Part of a small language model's weights.
Size: 12 layers, width 160, 5 heads of 32, MLP 640 quick GELU, vocabulary 2048, 4.36M parameters.
Training: a variant of Adam for these matrices, 124M tokens, 7587 steps.
Each number is 128 + 24 x the weight over its row's rms, rounded and kept within 0 to 255. Layers, rows and columns count from 0. The size above them is the row's rms in percent of the matrix's.

# layer 7 MLP down (transposed), 640x160, rms 0.0769, rows 256-337, columns 120-159
size [102  89 109 100  99  96  91  99  95 102  97  92 104 109 106 115  90 102 102 115  99 100  88 112 110 112 103  92  88  98 110 100 100 109 112 105  88 108 120  91 107  93  97 112 102  99  95  97 111 108 109 102  91 111 108 105  98 106  98  94 105 107  85 104 100  87  99  95 107  88  90  88 101 107 104 105  89 102 104  89  93 103]
[[134 152 133 122 108 112 133  74 119  99 152 124 139 161 136 128 145 126 104 121 103  59 177 134 115 149 122 135  83 161 115 152 111 144 104 104 126 132 114 128]
 [ 77 105 120 142 118 142 125 164 163 141  95 125 133 121 124 144 132 124  94 169 177 157 178 149  86 159 103 134 138 128 137 143  85 117 147 143 140 101  95 102]
 [104 125 156 110 114 142 138 127 142 113 106 132 160  97 145 157 140 133 143 152 112 126 125 109 131 145 166 112 143 118 106 136 106  99 189 156 105 165 105  67]
 [116 125 115  96  87 144 125 106 167 112 130 107  98 117 143 172 122 115 127 125 106 150 147 147 132 123  97 155 119 113 148 124 142 120 117 146 119 123 108 165]
 [121 144 138 137 154 119  83 153 129 135 162 126 109 118  93 156 106 129 116 158 118 148 115 133 149 108 170 114 156 105 110 135 101 110 147 106  67 126 119 138]
 [134 132 117 100  96 109  82 146 155 126 117 113 150 124 130 135 122 141  97 128 129 130 126 113 129 129 152 135 157 145 101 159 160 170  81 130 129 145 151 113]
 [128 174 148  89 182 115 114 139 121 153 104 143 106 109 134 141 140 120 117 147 144 132 126 115 152 114 110 122 144 137 170 148 119 117 161 146 117 126 111 121]
 [133 102 115 126 131 171 125 160 137 177 138 147 112 103 156 125 138 108 137 139 119 175 160 106  89 125 119 166 113 110 129 138 109 139  90 140 119 117 140 175]
 [171 163 122 124  82 144 117 123 111 114 132 122 147  87 135  94 115 137  95 121 144 114  62  92 144 126 106  83 134 146 138 115 162 143 131 139 163 151 119 176]
 [118 124 123 125 151 114 129  66 135 138 120 153 122 135 141 106 165 132 148 128 144  99 157 151 137  97 121 133 103 123 119 141 100 140 132 126 108  94 134  90]
 [104 121 148 113 130 144 167 131  80 112 153 109 129 139  80  98 118 136 107 113 116 117 154 135 118 150 114 136 133 140 135 130 145  90 167 171 103 152 133  95]
 [116 170 163 121 153 117  63 158 132 105 158 121 101 160 118 114 132 118 103 138  99 142  80 152 125  82 140 141 178 127 124 120 120 150 106 138 155  99 145 157]
 [134 145  90 151 153 127 128  96 153 127 124 100 141 118  89 135 175 132 101 163  94  91 134 140 110 155 132 144 136 104 125 138 165 150 158  90 134  82 129 124]
 [130 119 112 161 131 154 152 187 169 145  99 136 163 144 131 140 176 141 153 118 100 110 130 101 139 151 122 136 141 104 130 152 129  93 138 107 129 141 157 151]
 [ 83  72 112 147 147 106 148 127 157 143 105 119 117 167 127 179  94 166 122 142 145 130 172 142 142 123 167 131 148 153  86 121 131 100  95 120 130 154 122  75]
 [136 113 154  82 146 124 116 138 146  98 152 132 137 104 110 127 192 139 126 167 103 104 114 122 169 145 116 121 132 107 118 140 129 151 145 141 145 107 118 136]
 [173 158 181 116 114 132 118 136  91 133 158 126 124  95 139 117 101 168 123 150 123 126 130 122 153 131 129 133 133 114 133 104 131 107 125 131 104 123  79 135]
 [113 153 148 131 100 125 126  85 113 130 114 143 143 117 129  87 155 133 138 141 152 132 154 130 165 126 112 170 176 153 159 104 101 142 134 122 139 101 110  95]
 [161 113 123 117 138 154 123 106 148 126 117 132 107 168 133 123  97 116 167 110 149 142 114 111 168  70 162 108 122 139  94 101 118 124 123 102 124 129  85 128]
 [128  96 147 104 124 155 116 129 124 109 116 172 136 107  96 147 110 173 136 105  91 116 114 117 133 151 157  77 175 130 149 108 194 133 109 122 156 145 160 143]
 [ 70 145 158 123 122 138  95 146 121 109 118  95 124 123 103  99 113  96 132 125 121 140 177 143  92 151 151  80 165 132 140 113 142 117 152 117 155 100 115 117]
 [132 118 128 106  93 135 120 123 156 110  94 107 129 147 134 146 122 165 127 126 152 127 142 171 146 139  97 119 133 125 186 188  93 158 125 149 107 154 111 107]
 [112 151 161 119 161 145 121  98 140  99 121 118 143  82 108  98 105 132 116 169 126 137 102 139 131 120 136 117  92 169 164 123 151 166 180  87 128 140 165 155]
 [106 142 125 163 131 151 144 118 137 157  91  76 143 133 106 148 132 134 128 122 132 158 150 163 146 124  97 118 114  95  84 110 144 119 117 130 135 155 143 152]
 [128 159  86 165 115 125 147  98  83 137 107 114 135 116 115 187 118 125 142  97 135 119  99 124 116 130 103 119 121 106 133 129 109 150 146 116 111 130 110 151]
 [143 113 127  99 145 105 143 170 147 172 106 120 111 122 107 135 137 133 123 146  97 113 117  93 151 151 119 133 116 187 112 133 137 121 108 124 118  94  81 121]
 [139 172 137 122 150 144 125 134 123 112 131 107 112 160  63 151 132  71 140 152 142 120 112 127 117 117 102 150 139 169 128 114 116 113 123  81 131 110 146 128]
 [120 121 146 101 156 123  76  99 179  88 123 139 132 115 109 130  92  98 120 130 127 130 126 119  93 108 105 125 119 141 135 126 130 136 135 140 117 138 126 133]
 [109 152 114 133 114 122 142 146 109 112  85 121 139 130 140 153 150 147 135 139 146 159 163 165 145 117 152 100 207 100 113 117 162 124 116 157 105 121 136 167]
 [120 120 104 131 138 129 130 111 130 111 104 115 155 114 121 103  88 140 146 176 124 167 158 162  99 114 128 106 144  93  86 116 134  77 177 127 102 125 170 161]
 [121 122 114 159 107 151 168 143 122 166  97 123 119 126 144 123 115 134 111 122 168 124 129 108 157  87 118 162 118 157  94 127 138 143  90 123 153 109 140 111]
 [148 126  95 106 103 132 108 142 164 159 143  93 124  76 109  85 105 121 141 122 163 142 170 103  87 148  81 106 102 107 135 153 116 127 129 156 133 113 100 112]
 [121 128 133 148 160 139 170 124 136 117 157 107  94 117 169 170 166  96 146 105 150 107 102 132 148 126 121 138  96 122 143 140 110 132 147 114 128 109 127 100]
 [162 138 192  48 136 119 127 134 130 154 126 120 146 100  42 147 147 126 111 121 121 136 127 106 160 151 132 144 147 156 120 149 128 145 140 101 190 117 133 113]
 [143 110 153  82 116 121 113 125  80  80 113 112 139 140 121 138  93 146 109 163 153 155  82 119 122  90 153 181 106 139 122  84 136 155 171 104 118 127 162 157]
 [136  90 138 137 133 124 131 169 143 145 143  91 133 169 146 125  86 159 128 138 118 118 157 129 139 140 102 125 142 128 156 121 146 100 145 121 129 122 143 106]
 [162 147 142 161 119 146 141 170 109  99  95 126 113  95  83 147 188 109 127 117 114 124 159 113 125 110 131  95 150 142 121 135 131 126 145 129 134 111 113 145]
 [121 128 164  62 156 118 100 130 119 132 141 156 134 120 152 118 167 123 112 135 163 139 157 115 129  98 106 151 153 122 159 140 115 126  80 110 123 122 134 129]
 [158 158 134  76  81 117 122 155 135 158 131 132 114 112 110 126 134 115 133 137 116  97 112 117 121 147 102 127 150 154  98 158 156 121 175 193 150  92 157  87]
 [144 116 122 162 136 151 156 116 168 178 108 116 108 126 114 101 136 122 137 130 122 134 129 143 138 137 108 103 135 135 133 111 116  84 116 160 178 104 160 115]
 [133 124 125  98 138 137 151 119 132  98 119 128 114  99 113 127 149 112 134  99 102 135 122 118 133 148 125 131 146 149 121 118 136 103 162 126 138 128 147 120]
 [120 148 147  95 108 140 122  99 140 127 146 115 125 111 111 115 126 146  94 189 110  97 137  97 164 162 161 123 131 200 136 170 109 173 135  87 148 112 101 152]
 [112 157 143 182 128 141 132  61 152 112 129 131 141 176 113  98 152 148 101 121 145 123 113 101 143 128 114 136  91 120 134  81 124 125 101 136 134 115 122  99]
 [ 88 129 101 121  88 121 158 135 142 108 124  85 114 107 135 117 143 121 128 149 157 104  98 148 153  96 138 181 105 134  86 137 172 191 114 151 159 106 122 100]
 [141 117 152 169 106 139 147  82 124 147 144 110 118 117 145  85 124 152 109 134 114 133 119 138 114 154 153 133 144 102 144 162 136 145  77 101  92  83 106 124]
 [124 133 131 156 111 148 131 144 142 134 135 105 106  93 109 139 113 106  90 147  77 106 114 140 136 109 108 118 160 116 130 163 124 106 131 143 153 120 136 147]
 [114  86 144 124 128 100 138 162 140 126 109 125 115 118 144 170 148 119 101 139 121  93 126 165 118 107  91 167 129 122 143 151 129 132 111 108 163 123 125  95]
 [ 94 137 137 150  98 113 127 136  95 119 107 121 135 132 163 150 123 167  93 110  90 145  97 163 147 152 126 140 118 156 134 163 118 138 137 125 137  87 111 150]
 [ 98 139 137  97 154 165 115 159 133 144 127  90 131 126  80 144 160 151 147 118 127 150 148 128 132 118 157 148 166 107 141 146  90 135 131 136 136 133 159 149]
 [133 102 157 129 157  83 130 134 135 125 125 129 101 124 134 154 134 105  90 128 134 120 124 103 168 100 131 168 145 109  97 134  69 130 125 172 188 111 119 154]
 [111 136 179  83 131 152 122 139  96  85 117 103 162 141 116 162 123 156  77 118 130 114 122 104 147  97 129 112 108 141 167 144 148 142 112  79 107 156 106 126]
 [118 105 111 163  90 120 151 118 136 105 147  87 151 130 153 130 102 108 193 109 165 130 171 129 141 160  88 143 118 204 163 122 118 147 175 109 126 127 129 126]
 [146 127  83 134 137  93 150 153 112 127 138 111 102 162 125 124 142 154 110 108 132 104 130 136 155 128 100 149 176 124 138 160 132 152 146 117 114 136 128 154]
 [129  99 137 141 131 123 104 117 100 156 143  79  81 138 131 163 176 134 153  90 133 130 182 119 120 132 111 122 138 106 128 141 153  97 128 125 102 158 111 107]
 [122 120 126 123 133 113 138 113 125  97 159  94 155 129  98 164 145 145 131 152 108 151 149 153  89 155 112 108 138  93  93 145 129 181 135 141 154 180 164  82]
 [111 130 130 137 139 135 132 136 123 146 133 116  93  99 112 123 161 133 137 141  95 120 116 134 173 118 162 121 126 124  99 149 162 111 130  89 126 103 112 141]
 [ 86 157 133 106 157  80 118 135 190 117  79 104  86  92 169 146 135 115 151 147 144 135 119 134 125 108 133 108 136 137 124 158 128  87 145 122  90 117 146 101]
 [109  98 116 106 124 119  83 154 116 161 124  80 103  82 197 146 192 132 129 130 109 135 162 158  88 150 126 121 130 113 114  98 134  99 143 111 120 132 122 131]
 [152 122 121 156 172 144 118 121 121 107 129 103 116  96 153 119 137 129 125 116  90 127 108 139 102 121 112 122 144 114 110 142 134 116 153 125 117  75 140 138]
 [149 150 112 110 109 135 150 151 167 125 117 143 153 102 136 116 115 124 115  93 140 156  94  86 128 109 129  99 151 120 123 117 140  97 129 141 131 105 161 131]
 [134 104 178 137 143 187 119 134 127 140 109 147 130 126 109 109 114 191  94 127 136 132 125 117 105 163 110 128 149 161  94 125 118 143 117 123 138 104 127 150]
 [118 150 126 102 142 145 100 125 179 117  96 101 147 140  76 129 154 142 115 120 147  79 121 121 125 134  82 114 111 139 131 116 106 147 164 160 153 110 136 121]
 [ 87 115  82 160 118  90 176 139 135 159 119 167 134 137 159 112 163 118 159  93 154 139 122 145 111 143 176 120 178 117 112 137 123 120 120  88 127 130 113  98]
 [125 104 136  85  94 141 157  98 118  85 135 122 156 115 126 142 133 101  73 157 126 129 148 153 148 138 133  91 147 113  95 136 129 189 169 105 169 142 144 123]
 [108 106  98 135 143 151 168 147 162 144 171 131 116 164 126 113 108 125 124  96 146 157 109 148 110 164 115 154 126 149 111 141 136 146 134 125  71 127 146 112]
 [170 127 133 121 109  83 133 143 103 117 129 180 122 122 126 138  96 113 163 122 139 160 120  97 116 134 132 105 157 149 144 104 156  82 130 164 122 145 122 136]
 [122 153 155 168  88 132 121 160 126 112 161  98 127 161 121 133 139 149  73 134  99 138 143  94 113 116 178 143 116 107 131 105 131 104 141 137  52 114 171 137]
 [ 81 108 120 111 207 137 150 161 121 141 111 123 107 112 129 139 108 134  86 137 182 172 130 137 153 113 108 168 132 112 112 127 124 122 138  97 159 152 114 125]
 [111 164 141 109 148  93 137 145 154 133 137 140 131 137 149 112 135 158 115 141 163 151 111 125 115 135 147 164  77 134 119 137 125 187  71 182 126 103 107 107]
 [153 148 122 130 143  76 134 167 115 136 132 106  66 142  62 162 141 135 154 177 105 138 135 153 116 106 122 140 107 117 124 110 129 147 180 127 103 140 177 141]
 [126 122 126 123 113 151 134 139 125 116 118 168 142 104 142  96 133 108  92 127 103 142 129 165 118 142  92  89 191 119 119 134 144  87  78 159 146 165  87 126]
 [115 142 142 103 150 107 140  76 110 133 157  91 165 125 115 119 132 140 122 143 128 167 114 141 124  84 109 103 164  68 123 146 150 192 125 100  97 149 162 159]
 [135 113 108 139 145 140 145 124 150 163 132  78 160 128 111 129 117  85 123 137  93 147 143 134 106  95 141 130 108 100  95 144 167 132 127 132  66  94 150 109]
 [ 77 128 104 146 117 106 165 149  79 145 127 126 141 148 133 160 167 104 155  92 139 111 161 136 161 146  99  91 142 100 108 111 155 126 160 105 126 118 148 140]
 [112 108 158 134 176  93  83 161 137 124 160 119 120  71 144 113 119 117 116 179 138 153 114 132 147  89 152 127 108 129 131 135 163 136 123 132 151 162 164 113]
 [157 157 141 126 113 113 153 165 182 112 164 138 138 130 149 123 167 145 126 114 138  97 124 136 149 174 104 134 133 134 122 142  77  90 128 172  90 161  97 137]
 [152 112 156 124 113 130 118 145 118 108 132 136 145 121 110 126 114 141 176 135 110  87 134 140 139 160  85 119 150 181  93 135 141 145 169 129 158  85 134  90]
 [132 151 109 128 167 164 131 145 120 145 126  81 128 184  97 155 124 106 126 137 142 131 128 134 115 118 139 118 105 108 137  86 156 140 135 110  77 107 119 111]
 [119  93  80 123  83 127 108 116 117 115 184 108 121 107 139 117 112  80 130 146 143 134 125 135 173 146 120 117 112 131 122 101 107 181 140 174 124 129 102 150]
 [143 134 149 120 108 142 121 139 173 107 145 150 101 120 144 124 135 140 143 149 126 143 119 109 140  79  97 145 106 109  94 112 110 139 117 143 129 110 102 129]
 [107 170 114 137  74 121  95 117 161 149 141 108 147  84 113 106 126 161 114 114 119 140 116 158 149 119 137 171 103 101 132 111 169 119 127 153  96  79 171 120]
 [136 131 141 122 114 117 124 119  91 144 137  90 144 127 168 127 130 117 135  94 123  96 130 125 140  69 154  73 132 108 157 137 103 100 103 118 110 165 109 132]]
# layer 7 MLP up, 640x160, rms 0.079, rows 257-337, columns 120-159
size [ 92 111  97 102  97  94  97  95 100  99  94 106 102 106 112  97 106 102 113  99 102  93 110 103 107 101  95  90 100 100 102  98 103 105 103  91 106 112  97  98  91 100 109 105  95  95  97 112 104 105 100  93 110 107 105 100 106 104  96 104 102  91 100 106  99  99  93 104  91  96  90  99 102 100 103  97 102 102  90 101 102]
[[139 151 146  93 101 150 112 148  93 122 115 126  97 150 110 109 160 114 122 102 114  88 110 126 156 140 184 113 156  90 113  96 158 146  98 108 111 119 120 170]
 [104 159 151 153 149 132 138 138 108 144 121 131 143 112 138 118 128 131  95 118 118 131 123 158 122 144  71 151 138 164 123 131 115 135 123 135 186 122 117 184]
 [150 134  73 164 182 106 106 133  70 147  98 118 160 108  96 129 174 142 163  90 157 138  87 101 160  82 128 105 128 118 143 103 115 147 184 140 147 169 159 134]
 [129 148  77 145 101 103 143 118  85 113 139 136 150 129 119 109 122 107 136 117 116 141 161 115 111 134 161 139 134  77 181 141 130 160 111 186 164 125 137  85]
 [ 80 150 156 160 124 158 152 118  74 133 136 147 157 110 117 131 167  90 145 108 114 121 153 127 154 165 106 156 129 118 135 145 181 140 152 149 170 122 151 119]
 [119 149  94 127 117 131 149  93 137  96 119 159 144  97 114 138 166 161  99 152 123  86 131 105 109 151 150 133 146 129 155 139 118 107 121 116 110 160 127 115]
 [120 135 148 136 117 124 112 140 127 123 154 126 124 130 127 155 126 143  96 105 136 105 116  84 191 125 142 135 127 114 131 114 130 121 117 132 116 112 125 154]
 [138 119 100 140 159 123 162 155 103 141 113 138 121  83 108 138 131 114 161 155 125 138 147  77 127 115 144 130 128 116 114 102  86 110  95 126 118 127 110 127]
 [145 112 131 133  81 126 161 141 141 180 111 123 109  96 133 134 133 120 157 122 104 133 121  84 148 127 137 129 109 155 146 139 144 181 102 123 162 163 113 132]
 [126 127 109 124 122  69 173 156  78 172 115 165 111 144  94 139 198 124 139  83 129 126 151 118 188 129 137 126 141 141 134 152 129 177 109  98 122 141 139 103]
 [104  88 103 117 138 138 140  83 108 167 103 120 137 104 147 143 115  68 140 136 123 121 150 106 102 210 131 114 100 127 167 116 149 161 104  91 127 148 130 111]
 [140 104 105 109 144 123 125 139 100 152 151 134 116 115 166 145 125 136 131  92 140 139 125  95 144 102 136 155 111 112 129 137  85 103  61 152 133 125 119 127]
 [125 118 128 150 140 110  93 100  91 148 158 162 164 134 113 113 123 105 168 112 133 110 137 116 150 115 148 164 124 137 147  84 160 122 121 109 155 166 101 123]
 [133 126 126 121 143 103 143 140 121 165 172 178 162 107 143 100 185 146  97 153 147 127  96 129 107  92 145 103  86 150 134 109 103 108 143 145 101 112 152 180]
 [ 91  85  88 118 127 102 130 149 103 141 113 167 145 137 146 123 130  89 121  95 159 129 131 120 116 134 132  90 106 114 135 131 108 132 131 104 183 150 105 114]
 [116  85 150 131 134 153 124 120 105 165 147 116 139 131 124 152 117 176  95 128 124 117 143 134 128 129  90 114 145 143 116 123 140 100  68 149 119 142 152 180]
 [ 95 109 111 153 126 123 100 118 110 149 138 109 127 145 122 177 177 115 114 108 134 120 114 114 136 151 137 119 138  85 125 110 105 138 132 117 176 136 180 172]
 [118  98 128 125 144 115 185 141 101 150 146 126 102 119 130 138 142 116  98  98 133 108 110 122 112 151 133 139 147 145 125 163 194 110  86 125  96 117  52 131]
 [118 138  88 131 130 120 148 107 140 169 172 156  90 145 127 131 163 132 140  65 108  94 140 144 125 150  85 110 131 102 122 101 102 111 150 153 134 154 131 148]
 [137 109  98 146 173 111 122 169 103 107 111 163 124 158 109 165 142 132 127 106 146 141  76 110 130  82 154 115 106 140 126  95 169 148  93 118 130 127 129 139]
 [154  83  75 130 153 136 146 128  90 161 145 151 129 115 149 133 155 106 102  69 111 138 137  95 130 133 127 130 125 153 118  90 129 120 157 172 122 149  93 151]
 [111 102 140 115  80 119 133 163 110 143 156 115 144 158 166 124 139 104 110  90 161 132 158 110 132 145 151 160 138 105 118 142 111 137  58 137 145 126  63 145]
 [125  97 108 143 114 107 100 134  95  95 103 132 138 136 162 182 113 145 124  79 102 101 110 112 111 141 119 172 129 125 158 155 147 148 109 136 131 118 187 117]
 [112 102 159 164 116 122 143 124 131 101  99 119 153 157 162 142 138 150 141 102 142 118 158 100 141 133 134 122 174 111 147  77 172 149  99 142 150 163 124 134]
 [ 84  50 154 123 156 117 163 147 152 136 118 133 123 151 131 137 116 140 160 111  83 114 116 137 102 112 194 116 132  93 132 128 120 119 126 160 164 171 133 124]
 [169  63 134 127 125 123 153 140 130 128 104 106 129  81 148  99  96 126 157 151  89 128 114 133 160 147 100 119 109  95 105 112 146 162 140 154 146 134 109 113]
 [158 111  91 138 140 158 169 150  99 171 148 132 126  94 124 149 158 137 124 113 119 129 112 117 179 146 154 165  83 152 119 108 115 148 111  91 139 109 143 160]
 [112 123 143 143 120 144 124 109 152 101 135 159  75  95 132  83 131 145 156 123 132  86  81  95 118 135 114 151 108 167 156 121 109 144 160  84 160 139 115 125]
 [107 130 116 137 115  77 119 148  92 175 146 188 114 122 115 107 187 115 141  94 181 105 134 123 142 141 156 127 125 152 186 118  81 180 162 114 174  91 154 115]
 [136 120 135 155 120 122  97 132 127  88 128 162 119 112  80 148 112 165 152 132 137 122  83 151 100 129 109 129 118 114 163 125 121 155 145 163 181 172  98 121]
 [ 75 157 160 173 118 141 134 133 132 142 121 143 111 127 144 111 114 138 105 153  90 122 100 155 189 168 118 146 101 159 125 115 170 122  73  80 166 119 132 137]
 [119  88 130 136 109 125 155 138 146 131 153 123 118 163 158 172 129 153 137 142 166 143 134 141 106 133 111 113 139 139 106 142 105 143 123  90 121 176 130 108]
 [118  45 123 111  67 115 115 124 106 123 139 115 154 167 158 123 113 150 157 121 122 123  83 167 137 146 155 185 161 122 172 155 118 165  87 125 133 161  89 115]
 [140 162 148 130  90 148  92 137 124  89 139 148 114 110 106 137 118 153 163  98 152 152 114 136 179 118 128 108 119 143 210 139 110 177  88 154 186 109 123  92]
 [142 129 112 101 108 115 119 128  96 179 123 126 123  97 124 102 133  99 130 141 110  96 112 141 123 103 137 149 101 123 122 110 101 123 108 116  94 125  63 174]
 [120 120  82 106 164 134 111 116 126 152  90 121 143 102 129 100 119 165 135 146 106 119  94 159 148 138  99 134 111 166 117 131 112 153 106  98  93 146 156 122]
 [120 106 122 157  81  88 151 145 145 129 132 143 126 152 137 160 125 159 103 107 160 142 140 124 142 127 154 146 116 134 131 135 124 114 141 102 142 141  61 155]
 [ 67 103 125 112 107  87 165 175  95 104 121 135 141 129 155 189 165 137 102 133 114 123  81 134 120 141 143 148 124 144 161 102 101 150 142 133 154 144 151 108]
 [137 128 170 132 100 139 111 185  57 130 158 151 155 105 129 166  92 105 122 129 137 115 126 138 149  94 108 141  98 131 126 125 168 170 135 106  93 113  89 107]
 [122 115 138 128  96  95  89 108 106 148 161 118 142 131 164 128 136 137 139 120 138 162  90 116 161 116 146 142 165 154 149 121 115 136 107  80 150 127  80 106]
 [120 137 124 117  90 165 180 109 122 110 128 140 129  84 143  98 138 132 137 112 117  92 127 139 145  93 137 137 146 138 123 123 151 140 103 142 144 132 167 108]
 [126 159 152 147  74  85  74 167 109 142 146 160  94 111 106 149 106 127 141 125 139 145 114 105 109 199 144 146 152 134 151 112 114 112 120 140 159 117 106 100]
 [148 105 115 162  86 124 119 119 117 142 150 177 113 103 155 115 163 140 135  55 168 161 119 110 139 135  88  93 151 153 123 126 127 101 115 112 143 137 111 123]
 [102 158 127  90 158 165  94 153 160 128 126 148 113 121 100 138 173 169 127 137 103 104 114 121 115 107 142 141 124  95 141 103  90 100 108 117 159 132 124 126]
 [102 134 127 146 152 117 119 120  77 134 141 151 114 129 122 118 145 145 165 122 127 102 197 111 143 127 156 131  91 141 157 118 126 146 108 118 156 185 108 185]
 [132 127 152 118 161 146 139  84 149 163 134 109 145  83 129 130 132 127 113 131 117 139 145 102 143  96 138 107 157 124 152 132 142 115  93 122  62 126 127 123]
 [158 101 121 129 123 169 149  93 162 146 166 136 152 103 136 120 128 116 145 165 143 103 122 121 137  67 116  99 153 113 162  94 125 135  98  92 158 125 132 147]
 [160 119 120 143 112 125 135 109 125 139 114 126 115  99 194 126 132 123 107 159 114  89 150 170 130 113 142 131 133 162 126 153 103 129 117  84 100 112  65 130]
 [ 99  49 110 151 121 110 109 110 116 157 135 161 118 167 153 133 133 122 164 137 163 100 115 154  92 137 166 107 128 137 143  91 140 169 154 137 157 170 139 107]
 [109 125 111 128 106 125  82 142 117  86 167 126 163 122 128 146 120 146 140 119 196 140 134 156 126 146 134 123 123 129 128 144 101 171 100 146 131 158 131 123]
 [137 145 132  75 176 120 103 145 129 169 122 164 107 143 108 103 185 157 125 152  92  85  75 122 100 137 113 146 140 125 146 149 116 145 120 138 139 178 126 112]
 [105 140 150 129 125  87 112 109 139 133 217 184 130 120  95  87 135  97 125 127 138 129 175 114  94 125 136  98  88 103 139 107 144 133 107 166 176 133 128 146]
 [103 106 109 139 154 130 136 199 122 125  84 103 143 145 111 110 114 128 138 133 118 133 108 165 157 139  93 171  86 145 136 134  94 179 125 102 172 102 129 150]
 [122 135 158 115 118 121  81 156 106 140 117 167 129 128 156 135 112 108 113 142  80 113 148 113 104 136  94 140 102 165 128 133 124 114 135 104 126 115 116 150]
 [128 125 122 179 109 129 136 149 111 108 127 112 145 135 191 137 116 143 118  78 112  86 119  97 105  99 157 155 127  99 144 116 154 155 159 106 178 137 105 130]
 [134 100 123 148 130 102 131 119 102 127 143 168 130  90 132 118 123 112 108 125 111 113 136 100 107 123 113 136  96 131 143 112 132 142 120  87 153 106  83 176]
 [156 100 125 131 151 141 167 133 110 102 100 128 145 126 158 100 116 124 104 119 150 113  89 122 131 165 141 165 133 128 165 116 150 174 117 106 161 169 130  91]
 [153 132 155 152  94 144 155 117 128 131 156 124  96  91 150 109 148 133 115 116 146 140 101 127 137 141 142 114  93 146 135 148 105 103 148  89 106 120 130  77]
 [ 90 135 130 112 142 103 128 134  76 129 103 120 114 139 142 118 132 144 119 150 128 108 113 147 129 139 112 151  83 137 158 108 152 142 132 125 123 173  74 167]
 [127 134 129 104  93 126  90 140 143 118 133 151 140  97 130 155 154 128 176 158 123 100 139 100 122 104 162 116 163  99 129 113 122 115 177  98 108 171 113 139]
 [159  85 123 151 138 142 134 127 109 111 116 128 176 105 144 102 118  99 146 121 147 137 138 123 134 108 159 114 142 102 111 105 145 110 140 112 101 152  72 122]
 [158 130 172 100 100 157  66 144 110 131 121 104 131  72  88 151 105 170 108 131  90 111 112 111 189 101 105 142  77 118 138  82 119 112 121 127 152 146 126 129]
 [132 139 103 174 167 124 140 167 104 159 123 135 108  95 148 126 174  95 145  87 184 127 114 115 112 153  89 146 144 116 128 125 161 135  66 101 151 122  96 138]
 [130 140 120 118 131 115 144 144 128 109 143 114 162 123 115  58 119 122 130 186 100 106 138 117 156  89 150 143  79 114 166 133 144 112 106 109 157 116 121 168]
 [ 83 146 151 152 125 177 176 129 168 124  92  66 120 123 121 131 128 136  96 145 127 123 123 139 140 118 103 124 105 127 104 156 115 152 121  99 128 134 142 108]
 [133 149 149 117 185 120 112 115 111 128 132 140 161  97 112 144 198 114 128 153 108 102 108 122 110 133 135 116  94 109 134 124 130  77 123 125 136 137 110 141]
 [148  79 148 157  98 135 143  99 134 119 142  99  94 132 135 132  92 138 113  92 119 119 138 121 106 132  98 119 106 139 142 152 139 217 117 143 125 121 186 159]
 [ 98 107 126  84 122 134 151 131  91  81 132 104 125 163 115 154 140 135  91 120 127 108 123 140 125 139 150 138 131  86 141 121 159 115 136 116 143 108 138 144]
 [123 153 124 153  83 129 154 110 142 126 131 132 174 115 100 110 131 103 138  97 146 115 132 130 124 155 110 119  90 114 145  98 148 110 107 124 124 108 100 102]
 [140 156 167 157 136 121 133 173  93 150 190 113 116 156 123 148 134 156 160  95 159 121 126 101 116  94 138 165  75 108 119  89  75 127 114 109 125 119 114 100]
 [104 134 124 128 125 147 123 138  64 141 146 155  76 100 112 124 146 150 124 123  91 124 150  66 121 151 122 149  59 124 139  67 113 119 132 112 154 151 108 121]
 [115 150  97 115 109 111 108 157 117 151 131 170 109 124 183 141 160 152 173 142 129 115 165 123 142 118 115 121 126 142 116 138 137 111 128 151 125 124 143 127]
 [128  80 158 143 115 108 151  97  99  98 146 156 104 182 163 104 110  82 107 117 108 121 108 132 142 109 120 157 150 130 165 149 149 149 117 153 180 150 128 117]
 [ 92  97 145 153  85  84 126 147 124 117 143 179 152 155 159 105 159 137 143 116 194 142 127  37 141 174 136 120 114 163 117 146 111 124 107 137 113 136  89 123]
 [111  81 157 129  97 131 124 107 100  93 133 104 116 135 154 114 107 139 127 118 129 162  97 144 115 103 127 154 105  79 107 118 157 161 131 122 159 115 111 125]
 [133 127  94  92 136 111 162 135 140 128 135 183  98 147 122 147 119 151 147 135 129 141 168 130 104 150 169 151 121 154 151 132  57 126 116 108 103 186 122  99]
 [106 130 136 131  99  89 125 126 115 143 171 127 172 109 141  98 129 120 121 165  95  80 123  95 158 132 165  99  78 100 132 109 144 104 160 128 155 151 130 143]
 [127 121 126 149 154 125 119 104 146 151 109 144 147 109 133 139  91 140 105 115  92  94 153 127 128 132 147 124 139 120 140  95 111 110  68 137 135 109 131 132]
 [106 140 136 131 124 140 159 147  98 115 103 118 152 105 130 132 133 135 103  92 143 123 102 134 165 171 158 129 150 135 111 132 148 148 129 164 144 124 152 143]
 [196 112  81  92 137 139 114 132 104 117 161 134 166 135 165 178 141 111 127 137 149 150 131 148 134 116 128 135 130 175 137 142  58 130  87 116 135 138  84 133]
 [138 157  96 139 142  60 151 148 139 152 169 105 110  94 123 117 131 132 117 149 111 128 127 103 179 132 120 171 119 126 138 124 123 142 142 131 133 104 123 127]]